Weights of a small transformer language model.
Size: 2 heads of 64, vocabulary 2048, 6.11M parameters.
Each number is 128 + 24 x the weight over its row's rms, rounded and kept within 0 to 255. Layers, rows and columns count from 0. Numbers have three digits each. The size before them is the row's rms in percent of the matrix's.

# v: layer 5 attention value, 128x160, rms 0.122, rows 0-42, columns 0-159
# o: layer 5 attention output (transposed), 128x160, rms 0.112, rows 0-41, columns 0-159
v0 100:152134127142127151132095146169160123084106127123132141131164153131100109141118129111090136147149114132121157112141123153153134138104131140119112092145137108147121166129144138121078123166110135190075167181136110168152082164120135133171141140110101159150082146120139117122110160094179142111113123142117165104136126111157130128142138158153150155142094108114132111151100112178123136118083108115157148094138142102107115120093108140102098170118185152122146116172114103160138098120144157
o0 103:114137104121133124115167159116121168128147148092165124111145133159141131168118131126166122113165139114136181112147137116122144137104094095124134128095176137137144141165135134177118132103125114112103138132150101108084046092126142159160165124152077121105131128125106171128122123120107151157105149127132112112102139131157094138109113115123088109093122128136166088136123128138116095088139141155089154134126134169201082146145139130091151126148115112111121141125087152110101113099106103
v1 111:098140152144152182160075107140157090105135160131106097117140149103122139172131122132120113162121173116152105136117139181175120146102181119130104115117132121125135106148105118099127143146142148132121132181135174117106107120131112140080095122146110138140112104165149170160145131115153116118163136043155138091109108130099136137140145106074129135137117143118094115129130117131098141107123150112131129136173129151076082140133165166151144114139122112128147115127102126099098158159132124
o1 112:117143105177174105143100142132119151151175137150142092100112167126098123127143166134081130074107117113117165122130131071136123145085173153093135149146141135130117142163113139143134124111129125136151125141107121088093096163178129141180109132136118087105108155110116140151123075134149136095125110109130100108115136125140122097156089112102132103148143148130121130141131127105125076098133131139113146126109133102135123141147139089156122124127159102117086126178191157115116094092142086
v2 106:110083038139140153123117093139105112154144112100146167115148148138086117134115151108145081083122136077162119140118108103119150091168157120121117131143101155112140147113104157132130167125139136128147124099104147115125088108181111136143132115103117127078145177119120148142153119145118111149129108127124113123177123135129116140148112132114132134105111126099139116138126130172077119107111107099117112154057144091161153146154143135121115118129163101145152163104128126100125086155168113
o2 111:137115148146107133141118083119162163126150131165149171132136108175136159107098148133122161124145098122136109142141141135114147088154139114102132124139117135132134130121108129123174107130160180130149118122086156103134147079109131146135110139130110162143170138135170109068135123148134074136125157169115136143179131112112164116154158118156092128127091075119114149143144132144142080108112106114169139176111135134124114096120158128127105121170100160119167119195146106160097115122143144
v3 102:149122142116142173105138097092123113168159142144161125110127146128180159120080119149146197109109130115136126106143132107121115144139138117115166128124164154114141132118107137171131123146144108137137111159110135106147085143164119148124135083116176105143127090115131122166103107145105092079109136145144160149124154150130127172112174098128090174153099125114132149138120076104109093100129133080087137151167145119128127132127147140159100163134089114142115115105106117161125099161123087
o3 107:121165114108142131167152134125185120138091096146129149117113115160063179137162153122132123125118114100085093142132151124141121159122101128106106144137137142153087078122094134146132144169165152141136133144089129153101143111125112075114130086107089123100137139100106128136117140139146145100101122135082134137129121130096114131126129145110121149159111142090090147102100123127137152075120086167096150107135146110103126120068106133116164139174177110150119120145156137110119147080124124
v4 110:125110150123151133128172110124096107134153119094103131115152108116138124156123094129120083134094090106164107110082087102158150164143088140091132117113137135085098093151123122134132153141148089125099119114093103076156134136105106093107122159104078142123114085115105126120130117150097152145132149136103133121174126158114112172143118096168138060140119120154132089136135127116102134109116132111145175120195132137147078085154150109153142110125137133104132134134115146129144114098127160
o4 111:127106154143133143162134121139139103097119155149142124145113141161153131122104082096104131171122131089126130131090137087140113113108155129155111089111136134132067071156110156150174162123124105142125134123153138196125128090120091147141143137117175158136139171155142116175098140140127108131134175134146131117144155187134144058150120129150126156122126121130156094107124091128139134137108141150128112137080147137116145133160116085108129134144109144104094124080136160126108099151117154
v5 103:140128084122096094128094138146121095128133126139097148160132123081106120166114157114114155141156137129137156121093106127155167082105093160132117146186154155132117138125129093080130127121116147157095153120127137114205100141101105105090150091149123126103059136132103127122135153146133135148152078099137101137145148124135192131139157138136138136166166126164162153088109142114074120138125108134131122136121096126160110153106093151112132140095100127129151141144137145105127133141144126
o5 106:151166131140136130123150133128111128115135129119172112095133103116139131111149161123109119107132091156125085154114148116155148151109126082102130143123126137083142111158148090095157142134120134137129141104117135120100137154163146124146119149127176095162087182134164176104168145134145100104107126133139089093116099119133142121134107152151129121086107118148165106104133177159119101119092120116136107129111117148198130145186119133133138105160145114155087104108135134160102157207109142
v6 107:146131138118139055105098141151126151119161138138100112156152163077121117189129110150126141147125110141150138113094093075118164118123143168113115150153151120151136125146137085113103151111160154138147138174084144154154137136123117113124088188166069121129141137105121160140182105153144057129109108151155162145115136129129131126131144130107153079124136133116109105135124099118139144163132146134101168111088121129128117149125137121162157102130116154131139134080128138140144096116135130
o6 112:179160125122151160150138090118135091172131098089143143131161149121122115102167163133089110148153180111123109102131138132136140101103133136141110092123128156112164133140065139133136139138154112115133096112149116115140114124133130170135159116079128101149152188187127110141179144160141140114136107120112107141144151143159096132132152123122100116099118101149203118159089113100107168101131075096123122098135129130134147149134170108120146142135132108133108107116142124113103085145129118
v7 094:180138190133105134108127151174131153140103093135104116132124124135154178115115131172096181133127126176129062176098132153126112127153143089133084106105162122153168137107113130142127142131137155124069148136122122113100083114128160149107106145110138118214103137103110097122113118114169126146163107093131142136121190145142130144125136133138162116117133153122116112091145156122118123134141125088125132106150146122131134144111136131127116160128108113095112152139110146146144139120150084
o7 098:121115138129142114108144133131139132114139151119115116163093178117110146153140153112098100143126125082100154151129129162129102150106124130145144120105113137126109142147092084155098164137137214121073096130162160103109166152154124105090124122168122101097075096142125145097134149129124146120119098159128141099099129143165107154132100124078114116132135144094151133150187116114091145128166123095107131093079129118156112125130111138115124089117131167132108083135146167147139132095140124
v8 107:115161062152122137131117121116112141212124137137120145175118087162173139101131110112058123093116139153119130142134115125089111139130152188135091112145155148112158109121137143113157131105126121130111106085121176102176145132111169119124152108126121138149123134120113153126170152129145105138146140145156092116122131096082081128115077115096097124092088145110118122135099175163125096126143130127130113121127133144134135108082142143084108107143104131127132119163111135120100134140108134
o8 108:124087118125105094123105131098099143129090136086100145146105157116127124079116110095153140145151119128110134125125102108113138169123089110088120155158147107107154148099125126133100165105106142152127130137117141128132150090110099169131095132134127110126109140138119104045097097169127085111136105149151126118140160138102138073117109145188147151131134111101139152161161155137152118127125158132169108138141145131180143112125137134159126148160167107138163144062112119154170139146129112
v9 107:144103154105108135135170113159178196147092094117131136086139097166143131088156142123123124140091135143111120126119125134081133120137132109118081109143130148164117128139152137118147089120154133102128131110119172103130142129170163129144122118109138120113085099077120152102094109145132105121158118126143131119149110095110113106113136160127096152087117090105134184183196119123131128091104138133105116103136155152163175141126165145123094098143125116152136142099149118133119123089118157
o9 106:086104167113110125133122095136110182129148120052099161098113115157140107114118117135126137184105115118120126150145132132142092175125105139143152131124100109116127158099080106153146141118143127150139127115175154146118112140161122098100133133154083103138142125093147111079105119139142102123124164132068119141069129109163158139166124101130122141152124111136146125139106144101145125139123117111152132131158127130081146119059116129122155136128102148094144132088119068115154115108140104
v10 097:130116134147126122116115124165123153136127146151114145127112119116160143162139160172085139121134158125131133111144127131150140163142146102131145085100128083072140158142082180125070170161135104133107160168086109174115127146138095108103124139156167176118144129136114126164158122153136133119129091099136128110107094114145064095122191143143136089142171101141128106109114131140154118115152120099124107162145131118126143174112135122081115134145116161150134137124165088116122141109138142
o10 097:144158132118115114117117113135143110098137107120129101063098193139109127139153078143159160129139122097123122115072116128144114086130108117086086099134154127119137144122100174123147115105149098102105130126115107124131084133090171204085108111142131113114105091132146140123167163105147164156140120125114169089125113085140098119143134114112145105116135139120119128148121126140143122130162063155124135161124125092172156115106120131162124098135128139129112085116131107101117151103097117
v11 100:119135143137151145109111156117117141115140097122114124104113106144132151137102127130118118086101110165118124170116080107128130135154144157100084124096118126114184150142092115106093147139118125072126128131161103123114108139163085123168083135116128115182117162167129089106125157115128136127140124180158123145109132148159165155144121148126078092132110082126128108154141107111115148135123127121140129129128138120135155093128138088084162055135161156084122115138118133178153098153161100
o11 106:119123132154123175160130171097153130129115162145126118161160160143174120070153114112135122152113138121132183114171113160120096144138099159108154099130130122138088128127121148141126088168143099122127120146152144103142153125074135133081135155140168113078150140159174147082105121137079117174151130156132182133125110152139103130109174136127106116097128108105117133124114096143131123124130119077082143100118141120142098161148114123152147128147101115115086150118103134130129094110153118
v12 111:122173182120130122126110133105136146131096168107110147108150110168107147111090147094128181176145103067154147135120122158101139077122130158126099115131122111153080177131118139106104136126097142102114101120110181109117145088144126132081116108092122126149165109134175129140104087093140140188095131152128135093101099120138138130138137139101106130156090136175119101127147089126153128153118141111128146092142113094122119118135152140138112123129129144095132133106083113099161146135136138
o12 111:145114154121087195135146121151113175105151121114113092158126151149138131140117102121106087148127149102133114172127118125116117179123153134118119189118170136134156148152098148167138133123125097121110133123077121118163079115144141113148133146186128116140131142150104126128114072141163117160167116094126096111105096150140076105069120128118117149167126119107075145103118131129150132092144155121102135113140108097053143143150147132125138098141117148118120130142105138133117109128137115
v13 101:140132111139108135117160104120115163161094136171135153069091106112126102121128118116128129101167136142105127122114084150143142131078114104128123137136157154165151152139129116177144156143123116181138105101104133127094127123151095122142127126137163148151110136124084139101107145149135127184113124113141110125124137136126094133133104155098083153076113151130115140075147122159128130125129115141140085076139104146123087139146123100146168054149079144151117169137091144099116134109116157
o13 101:156106154099119140130115121116099178144152097158103105143149174140109078129138134138136133120111096140107139165145129093117105119142117173138098156108133097121120083094130096123095158132086126105175115110106097092149130142150152122121163161146145091165119098104120135104104162154103143106138089101132132151104139109124144068122109154175140154118117102169109128110134110100165095152122122134167125076106139117132112106128127096092113108126108124115162125132093103123164155130135180
v14 104:130105121114123120110118135129108145108073151133088144145128130119124167084138095138124142130132135154131095111157121146141083141130124152123111115106172116133153163120096104111151127153157144125126117132156100112152097143081080145127129143118114177115162124104168104098125114104083138143109136151084119143131106127137094122097103131141097176180144142114112097160114120123142127090135148122101154089202142107142102113106149103137125176200142124095103123105107135095148119110108091
o14 107:133144124093118129108108153169134167127119136133107112120134135143110140140146149098089113127139129100142105129116160171102166178115136174126122182099162133145084110141084148153074119108112134110105158125139128168181120115085153131162132144144122133147120083159146100189068171123131154149140107158100162088116160160131096105123150113105138124129099137138133125144138109115133115121113145154086122133134115143148137139152087133127144164133159152154160089136131117187120121145131112
v15 114:150123136118135132156127117125130143153106154127124125116111133117127157104121110142193121123114132109108084102169110154108085139115094073157130088125140130179097105109136147110089112150110139143159156083133127097078099139124136161169131156117135137138125160161088188118133114126122127121131150125125149083123116143083166109129122133143117107077123139073113109094146108107082113088093145093153118117096158104142157149144167137113140120162136123155166135098124156117100156110131116
o15 119:058099139129106157137121107140125162157171147111116105167072126155085149148122170144142126124131105138150144144134156155153126122164160159110163165118075122131117125138150096119146124116113086128119101116101130132099123152093099101107098103147078101156146117098169125154119102165140111138106139121152133153116124092147106131143166118136142129112126120157124105181153122112164127113149152145135117099151132096129128132089126084085103118096118160102129130189144120138163100129137147
v16 103:122110161108143055118139121187156143108082197122111155143118148104151103132159152111163122132122158115141141100120148112139093113136126130112106120147152137139168116100138165102148153112112116088144144095120151152120189141097084139136124127120101147128174106125150135171131113126093111160146117135148176136096134136131100110143107165109124153124153134157119121163137122131109090135100188091133136144098157138182134156126132178123136104111107131140110130126106155146149160141119119
o16 103:178145139097134121149146111135091090117152102112112107147110120109156168139144117113098090198127148106101090108112120155104161110143145163150122133141137115115128155132082154109117109080148083130193090108084122136152098146105125163105115154155101139134141139130114138159104084150128154100142118146077116139069122104129120148175142160152118121123104124143106117124116150123149134102145119090152136128160140114127137140117136087169122109098128146155145145156110090165145122107148133
v17 094:130125144118118128112127123105160084142126181147150128100096137110111129154102124092133110147101106084090126098140140126134044102098106124139196114119137139101150122092119140086169123142149133135112153140155151118141116111129138119138126127121139120124121069149122112122092164142112100117118187155139163113129118147153158125135109190166129152133108104142114141145102134105132124114142129168109130094169106108067110129064136144134128135121139132109112133151129141120083128073112145
o17 098:141157123088160129142154161140132133122118104076101134128143126102128162116127137157150116119120160154148138135137148100171142157135101160094111120136122110126141089143108115115116124097142078173155160127109100111095144110146149111157138086130128101115076121091114187205102112160146136107173176123140142133126117140106136139115133122149128135119133158119109136121100127109142093097120168161076139178127145132135131093177124120123145124147144171107123177139115142142178140115156118
v18 110:156108132103140156169160143120146075150130099133137119139093149128128126182121121113133135141092098171139145149094146121065149091117112107133132142102113107103140133129120079133091138119148127140151137162165153115153098133138152155130135100098149129150142120103151130119086175100107123144133184126147165161145124121089112100123091119122120098151146117114125139129172142147134114126114115149156165151156128123144159114111147187124128039132125111116102106138116142146120078152136090
o18 109:158144132157150081121102144126184143114110131132138193138128129137145098134141137113117118100113132116077118120183159173140138102115147143095147118104135105097131173107129153141146141096158149164106154148132103099105137130163078075109147138120130143116104180102170090115105110108134094153133121102113098130147098094132160114114183109112160118101132154098113121129151125108132167128113130117099136117124136139130114115153103107139118139143132122142113169082120151095130096104175171
v19 104:112130093127099138114101128128114118109099150153120127127128096133122115123146127139149113101138084184169107154139102140167138129153125151121093123114115119148132148119141130081118102115130120143094097091125201115179158114128120108209140136128133125126106165112161089120125112156143106149098116181131135113117129150083104126134126132137095115196088139084116157136171119138104152137140156139144152120148161122142092127169174109133140109096153132117140137139131152126153142096097169
o19 113:118145133071091171161127104141117090110135136087156131147127134134138118114128115111116157130107129141072129127161161130119155149130122215113174115108123128124145110144136127173094138149120180140168121143147115144116125113110130147138141184144153143134108151140136094146096112110126117150118136178140114103164139125138134096080103135147157127128133116150113107107089101094098111121127148089168136146141129121128125161113138113092132110139116135047154129123113109165117133162078102
v20 105:136113096141151147129081139160158106088132143131094126070129148141122106169108134139141139115112094137112135136134145125168125130131160140093140145140092149133158168116130155097097168153121137150145132125135126134134122129128125134125080155145134111119076126101133142101130088197160131161113129151140128175138133142140130144167143118107139158115150156111125148101105122147102137154106144102077152074166090116113118162121097111165100178110124113113145120119172158153177098080152120
o20 112:098166137113170109143153122098168165118132086118161156116138168085180152126163137134131144122138121109114148133141144127112116108132133130130133101125122144163152129135113120114127143164102084113151162076108160147156111104166125132166146105127150116145112170134099107122173129147138167096143126198145184137132158135126103158103119125126114142151118149166158124106098121129146123131138130090111135127141180140148113144131169146088103136143089147117147122151128121177079164126174138
v21 109:117119139108144123111090115116147076171083145126089125128113112113114115168121149131131123136105148122132126138103131093131079090149121139124154135095135155112155137121101117124117099148138106148137171099163110152156116149125126175102140102135136139147179119142110125095123159097112108147147172131127086134096097105158115130120168139155132112200153123129169153134106160080136079093130152117122125190137105129150105145094122084086079123145092141121115124150132114135114109137147097
o21 112:164136122138136125112105156141092089100138153109153137107082138151136176142134096128107105086129135131135129124126134127118132183092106132106119111151114132097110132122123108089103100096117101075121140153077129128112152149111149140116083135110125127138141157117174151169111150134150123131118151132120158104137107089125084134140157140126172120113105163088109125076132159162103157146091115138096129141171137161158153098175080112161145117158104131183128126116118094096102130131153119
v22 107:110127135133144148181096162094102098115168148144101127182146131130140134105138158151142135129171176145137092133160112124157155113145094108128123132131134174120111139115134118172141148119129118120165151112143091131126106129115119154133118109126099124189204150130144107125137120101142119132091129086136100161128129125138137127117162123130132174125130117140128117090106127139080080171129177085120136129073131117148134140124090084150137123186103130117130133154122164141169143159102115
o22 112:097138138130134125115139166113155055108120165191110097119117115129115152156133197154095115077153098136128168093084137123127148104132159100150149175102119158153128129106144103116106118156132133090158111120097119119189114134123109127095139143130162148148132131146103131117107145151110175122114125156106116144098147111118096141105132111143115128115145110101100122099170111140138177116156135124122086119145097122160134135119137119155113109148089099194126109144164119135150130131131139
v23 104:095127126149098171148143137155131155085151086139157102140131091116155130147136119140128140118148133179124118137106164148140116094129097143149098160105108136149141161156116129101123093119106144152075110150120088107153118133108085140089184099097117158113115138126112056143128104150127163121130114131134166095147151145133123124153152182128113165124141140115138145111120121130119187099155119107137129108148119151142120093127151160096143128159144172096130170103160114148120095129096088
o23 108:139119127136105135154164159121131156129108135130130137134131097088150113146152152064183131130089102078087114180128157107128089104118121155129132181095119121122110103166159150119128150154128121099113164143173118134076096145116178150130139158123159131116131120132146149107121104127121135124143127110072158103134118112121162187134122139143074147108152103125109107148127148140107089146165133132104129114131136152136120142138105132091121140182103107133124098096180165124146107129120151
v24 110:098104123149170116152154105126152113108123159153150157124132126165113162158118142110146164110108175185136097119118169131135092095122100111126103104124107124088187160130189105130170142129110123117126130139104108102141123094153110151121131065162188109146124189120111162135121112140119130143142117136103157085138147123107123121154101152120137084153108107133160106126135122146139129083178100119128133136106132098143153118142183133139099131110152114114129105142101114095153134135136144
o24 107:132106135105127105142139185161163148115151101110146152167122175144122113144127141114152160154130148123159059149125141115119115094156165135098144125132087071139114139113092111110145146101143180113132130154106126121101113128135135167101151122147116153098134081135165116106117099152113153138126141140137150134093137105125116093173107146120136130098163129137071137078165114181135130118116172111119153166132124129119172107152151125129147134169156128132121153169139149123143084157128120
v25 106:132106079126112140116134110115137067130127119140124056110179129119113123163103127086144166113145087152130100135140104142111121181163126123108181156150098075115105109097138173148100138144106082082108156115129139113153115130171120118110102088151148121159119105124119126151181090151148123115119102132132134171159143099100143101126145099119132141124101144120087155151128103143134127111132153122125103105127109152129105150178142125131096156121117143127147120099159105109151121097145151
o25 110:095181118107124128100057112050157094168125119138122160117105137093112125131130135085141130144076160127149138129099134086123155116155092120146152115162110098138129121159107131128162130195123086128147145108079167178137125085161105092136138112146111110087117131139155113138180129115164109124133121124158138119130117096149114137100097122150131133125103114128105105098126125123112131137126134128144120133129143128120140134138118128102094132183142102051125124127096119130121138131134120
v26 116:086131172127119154135139125148118114086164148124101106134119124134143125122139178123097118147172112148149087126092143135102061186123166110127104100161128127110106136151130121131161073104095139086146106126140172136150203112103132154092134134112082141150109115125119169072097116131126111111148108139142120124142123129154120116118131097142180141103164170118145163137129145123101120161092136113135128103120109102092112106117119129130138121155154135111107144107102093160161125135148137
o26 117:115094080126154106106166105115090121104100158139148092164086133108100155151134123139082138108148161116100162093119074163123122165111133114107146145104099129127114137139123155116134150091108137101116145100155118125110142157143104157139140172115150134135140171131124134136102102121166126125142132135118089142063147145141149186134091099136102119135151106132110108151102134108111128135142185128115080127108120122081126147132119157171124105177140111099185129129098125135125159122157134
v27 104:085132149139129130145131139130154159131162139110139096141163138149096101110117123162107123135122125156090118132101114138164122142140152136144142124102135103105144082171134117147125181123109098113150119165157114145129144117131143105166120129105117087172078124172075082148126149139126133108145113167135119105138191094124169126179133136133152114150115117094111163145138113157135091125132093141162162153074151126110132121123122150132132124105146115109124078121108105121101201094130151
o27 106:123136137135153145115164116114112085147094134146079122135099111127136132161089132160161103125126123153181145106169102132118113115114088145107115094122160147128135094137112159108152147143162161151154134129183107136096125168135085159094164117167121139078129146124125132110135090128108144146112135084145159139122151131134129111157112148071110087108187109121120101113165099131079104093140170088133107140111121143142137123117138125122122109121145126099121165124144130086121089111114083
v28 097:092130104112168138132116114134108112146144147130132104141118118090087131084141147088044110142142124078161170120102105156143110126099110142136097122146097133124072170128174113097143174154143118166120142080141147121121100170109172117138097109113136120156132148134136149113112149160162108110133108099126107100116127102162149138126101161130096171113086109158113118122119159139080098153159093119113126095145105102088135115133141114146129128118111150110130121127145155098142118141147121
o28 107:132132121154148168126128144144134181101117129168147121128109136133154116082101137167117131108146134109135175149083188076115147189119121100106115138121124155169170129113124102159179099122093113143125124097081107101122118097132136137155161125137123100183112107077137180103104110143107122116164160136161125143090189123111108126093117124166115126122167104123138150105136144147136126107107148102133100149108125112165112120141116133138103126144107096129122132119151119154153141125140158
v29 111:146149135177108104116104110141128128129158201155173112100118150119118106095101124154140153133109138158146149093110146112092103153104147110132135138143166122161112116116148100104151122149185103101167134106119135134155082156132088157112129127126119141103139128132113137107121127111101124198103073121142118105153139150101099133139148140128108123112144089181116092115129126076107128131130163134192144112122113115120114145139129150134167106086168120129110116122108147120105123158087169
o29 113:123155094112127165129149111115140139100165085117087096113161074139124160117167152157098115135154134129094095110139139146164163127120182127127132143123122077146126101149113147132142120106136052111105095137156135079166164125103129171116136137135120107147114153136107141172119131143139134118090134130149068130114108135111154086120136167151146105101134099142124145131130142140129132143109177130130147117164124098102136095145131100096112143154157150115107107140188094107133110151150133
v30 095:127124134101131120119172104097163161104166138139157130092144151108111111098074111138133146137144122133120158147141143134108159139156149126144089132133109165138136144172113126202133158100139138116178090137155124153123165119153179129114120124109145112187120120141127107173087111146124138119127129122127117137159129101125142093137133152095094148164111139161137155122077148086106136145099102100125146179149159113168119113098107112127131109151106117111145105160089115106113185132119110
o30 098:187135146162077151134152129109130129117106149143131118114112112092159129180116111164127096109125131136118151118125117144130099147120135128140078135110173143105107115150120142099139126139108206145163127083161117135168147155106119105134155110123158105128137140099089112079142134143118155145135113129084094130133148134065112094121170140100121092123140168121114120084119134134172131101127126108124110109117139116092171101070130143124136094124159104143101137160136106097147118110150098
v31 107:125185126125137136109097146162168177131147134093138107145119105120172136128144118137109190166103086156141104126123142110116143148123139140102125132117134147105142070150174117093181119146123110134108145123110145134081093090148129104157104139075086168143104137114115120129120097102107122132153094116115119165124145136127131118154130096128133145105152118148151103135122132118142105145109137084119133088101111160147115147105085131126108157123106149090107121105058142128154132078130165
o31 109:145127123155142099157159124135104137125114139125087128154160109127124113141091105134107076166138121118124149149139152137136105132115079106168118120130114153112138116138118134123091133088164045138116112116140153168149132142161118147112163144154115126132148164146155098118110117129129138130112110158103133159067109159152137111142079141107091154177144113140161121150138112152130170130140192103136131111124138142165157157115131162125131107140145138120128052124157160123113145085111092
v32 106:160128114133101131130118140140073117120106133121178113148110121137126149119144120162142164122149122126143109102150135080138147156115141154120113110136132163103118098121118122132143088149132147143106138149102079120111148090131174108159068130130123146134126123127141087135076094103157087144101112097166141090120103114181135111114150119099164115086105096119109151136059137133124140126128108155121127090126130155176145147172140083128113113142180157092100163122149108151149106132107134
o32 110:122137099121123125109185130132101108099127126116085134143156142122112110098113145112145174093139145133125131128112138111123109146130076087174097143121126086102122159125113113193106125119207140121112124121145172131134122152161139120150141140096135108133121137181133145101084190104109131156104135150147147126143112146127126196114116150143137122117165133154104127130126071144101140097135138180156121153140131095111086115117134115138146134116108116106103057150111127139126119123117103
v33 110:119094106129131134106137136136155140123186118124148144125136140142101182129108154109093178176196130133157136113112141076109113163161127143143121142079103117125129117132111144113171169099145142119126101111164152115116092132116126161107098110109140119120130108136112099148136187138116114106141144082112156096170085079130103141153157115100115127093134115132107097129093155147143101136131140112159117142163145122150139171111141137141151105131151102088097108157158087112107143095124131
o33 115:154117073157121114162156137091180160093152126133080131090064086141158076126114118148121129079105154171104139096125113118139132122126100104124108117120149110129134118175103146163141122140134112131134144132135108144142104127156110188131142085177139098127100108145131110095116139169161095166166126150121122154139155120114135124144128117148111113102123103116104165119146129136126117116141145146111104169143117138124141122143129141179113108119167150150113108091154131102157131101188133
v34 102:188089149140130123132198110133144158149143087087107150108168133131090131124140124140074105099163153111128143124131125140129163108117121135148108134136174101133136122128113075094131111129166080119158139125113125127160091086164111126131068153126124101148112155093143122160112112143162132132128125123073142140124132117101152115124164096122120135149132154106117148128165132058092124173177125088104130105158162124135141128142095118116137113119127098127157149126139122139165118137132127
o34 108:093141132144088189058117109126106122120120138155183180118126130141130139100141161089090144148145090145160130124134123152133131139108165143098137094122139144121136115098089127132161155167127167142145118112169126159142123141156127095115140147148112101131083113128128076088106169109154144103144137157103108116132139126174138110134154145104074128136105084133153111085113135120095139133117123118142164106100082115124155129153125145115142129093139121159104094139144180126139137102140134
v35 099:120100120123152146113115115115184112096091118117117125120119176100113124145145073168109142103136105146161096116093130163109129168121127129118086136118133114174145141104146112115093128110122108128148090148096123160110138149134101098119185137112114135117109182094100115075140138143146113125107119138146162139143135146117081082151158106119158154124112153157114117133119158156138146125149131053183112141166109111149109130150122128098133141135153081122165155120113119148087093129120132
o35 101:134117124145134100135134120119135135127107098084182141137154140098145121132105137101146109110145166081049165135117112136142134112113110144094163142113162110140129096167104131140139099100058151071147121096186127129125132110076120136139156140125087157108161145145175104125126184134139133115085126125086126133155133095182136131138093136155139111138125115150141119143159143129101118125114140125107194113107147104108093112144121133105086092107127115128128130139140136130114113128116133
v36 118:142094056149131095106128136168111114168136103119134129114115138128095113127147140093147144152154196094102110136121099131122100108114140100145162160137164176132135122113123119127133092121153121161102119105113115161097144132091134148131160123138099117168081130136145104156151124131123118180128096129162098093153124162169101181173116132138130143178121154136127142129135176130133134092096140178105126139098129156115102153109111111131106137137148123104124108167138156124151079135127136
o36 126:141118122117128142107165111107108126137129124100162128139173102110116150149115171138109104130122121137163150118138144103049145152131089155145083122138120099114111156126124092164088101129134143102127083119105163097112127129154144146122099124122152147138128121146109154147135133146141124142110126133139136156152150124106189100137095189112120168089107118138132129132121183169127098169115106155117101152159154139196127093168119156121125131117101154117166106146087122130090128141169139
v37 105:114115140152130138177119114145113118159146125161185136072106130102091138119103125154114097156120135151122105136147118143099145080133093092152164168114130172126105117115165090140124112128163154159125115142136129179089082138138122141101150141099123157103167143099134178133157091096131143137109140126125106181141120154138115121151123172145123059168118136154137159115135174111146081126146119103130122141151112116128118132137113112134144160133139119111098096124097141160160134104159117
o37 107:130127143110102130135143139169140126181146127113119196149167124125104133142110172145084101089140131127104143146082170151137125116107168130161110092162142091138145150094142124106129110130131098102083123136124117087147145141102114132104161143127152147166116129102137122152100146138142145161134148112137137127151177123081131116139106129122168119147136098087145078125161136144136122189128103143103150124116130123154168092117129168080111074165123146122113145142161114090100137117146133
v38 100:167116083110141115128107143093076107148122142141153130123103087129177122153131126132126126103104128123138141123107119142135102142136109114139133106119163097056181101137145113143126128125151103133146092128114149126096120134107095138153136134134112107144083116172112142137145134142083132101114106172128086148107132137103147141111140119106122094156134174150129098141124117139130143095096090127204136133156120141121132166096192170110111165147096126126114093116109093108162143134180154
o38 104:118154105113127104124145125183148167132086117108110103140111169102114119118164074114117116147102140148172122101146162138102135127125130128108110126150127131135097098150130151129155141112144113139101093149122119143114140121078121120102130135099143159148136152147193142165134109182168090147124111127157175153112128107126144075132078168087129147103121140148091109154156128142137125138120130121105123120079132114154126121106134107155143107106196082093098132123101130156118176118111113
v39 109:073109132156134169125113117149109147159161118155145087131152153147113127110175110071124146134132123131111146128144123142140133160118136097119173124140138156104139164133109070120107153113147118182128187149119157123125147148112125128131102148114086135130122104096159149127124163119091143140132112177121103152146152071158124126119109181093165133157128149130106139163152134097093165151114131167132143127131129152131085096136134113161138099153105136107137139105095168083130146146135163
o39 114:171141129109132136102148092117113110114145147190163141118194123132106137107146116160124078131132093131114114130114144115082154130057143156148090120131145124129111131094131153113147158158109137142145136128126098125113100107124158111169170137091114114131119141148147145153105097155124147149136137122138126180119148151121156127107120105124122134153157132134144118142134119112137091153127167127134055121118123124163164102140095124109137153153112104087149136100112069131135081113158065
v40 105:104162126147106147091100131161146126152092092114115111109149127123073122091123100111112123134111114139130155162081108121126112105175115105123161153163144130152072142102084127107157160111111145119148097082158157084137117139144141109111098103119148154125143157127159123132139146120139127136129173141113138142113126111136142083114158151120119156152057184116149146133144142116118129132122133055128138106136158160137134139178148162139098134129142169067111134114132126124157135148117132
o40 106:134098125106102158125126121121100121171157145109136150179086111109135098102148147127110083137124079134132147144110153157099135185083136148163136139162167120137099118134120135128168077132116141145149142140099133127115157116170112104188163139177108138147109101127150125085138107149210106123120126153111160081146131136152129161092121103155128137152121121125094135114135121132093119125113126092139156142130090100123125145143099120113087128135119121115114098116108160088091119108121122
v41 112:115149140129131109136102127104166160172118145090138139131118104116095156139138142126157154094095106134137127134120139154114088127140134144121142117171119137149137167123099085135154155128114113171130140165122128130201139097157136120149068143113092153147115140121142104147167146136113092118169104164115162140104107165143147111133149118139117111162158176107133114134095097154139131119098093141147187141122125088115116146115144133114089098168148176148077154098102146103118144146152115
o41 118:184146118121118167127112096159103141115110130114156155167135173171137127110148121109148127133205130152120095151181131127114126128100122148117123154131141144128098096121097162093099165125127088145142130080098140109118105139134112129135158132124115114121148109164200089131146126106133120158134135102126138108144093121098115133130112113067108105110133118148102124192113138138076135061132160114105104111113158148156147124112123129149146126151129138151120132175126118137106131122120171
v42 107:168161124153126120134106098123130132157060149135121128140116136165126106152147124133104144120171162144089118135161130165110134099142144172147104070144154126136132136150092150140136094117123152123141156118133124175140107167139125130111152094166081158093151150147113148133166094134136159087134110142129086144107166119132123146158101148088104114116131110152075147141138117149133124107148153101110126111093121112113135141144113130104108144102155083107138084058138117112134155094152093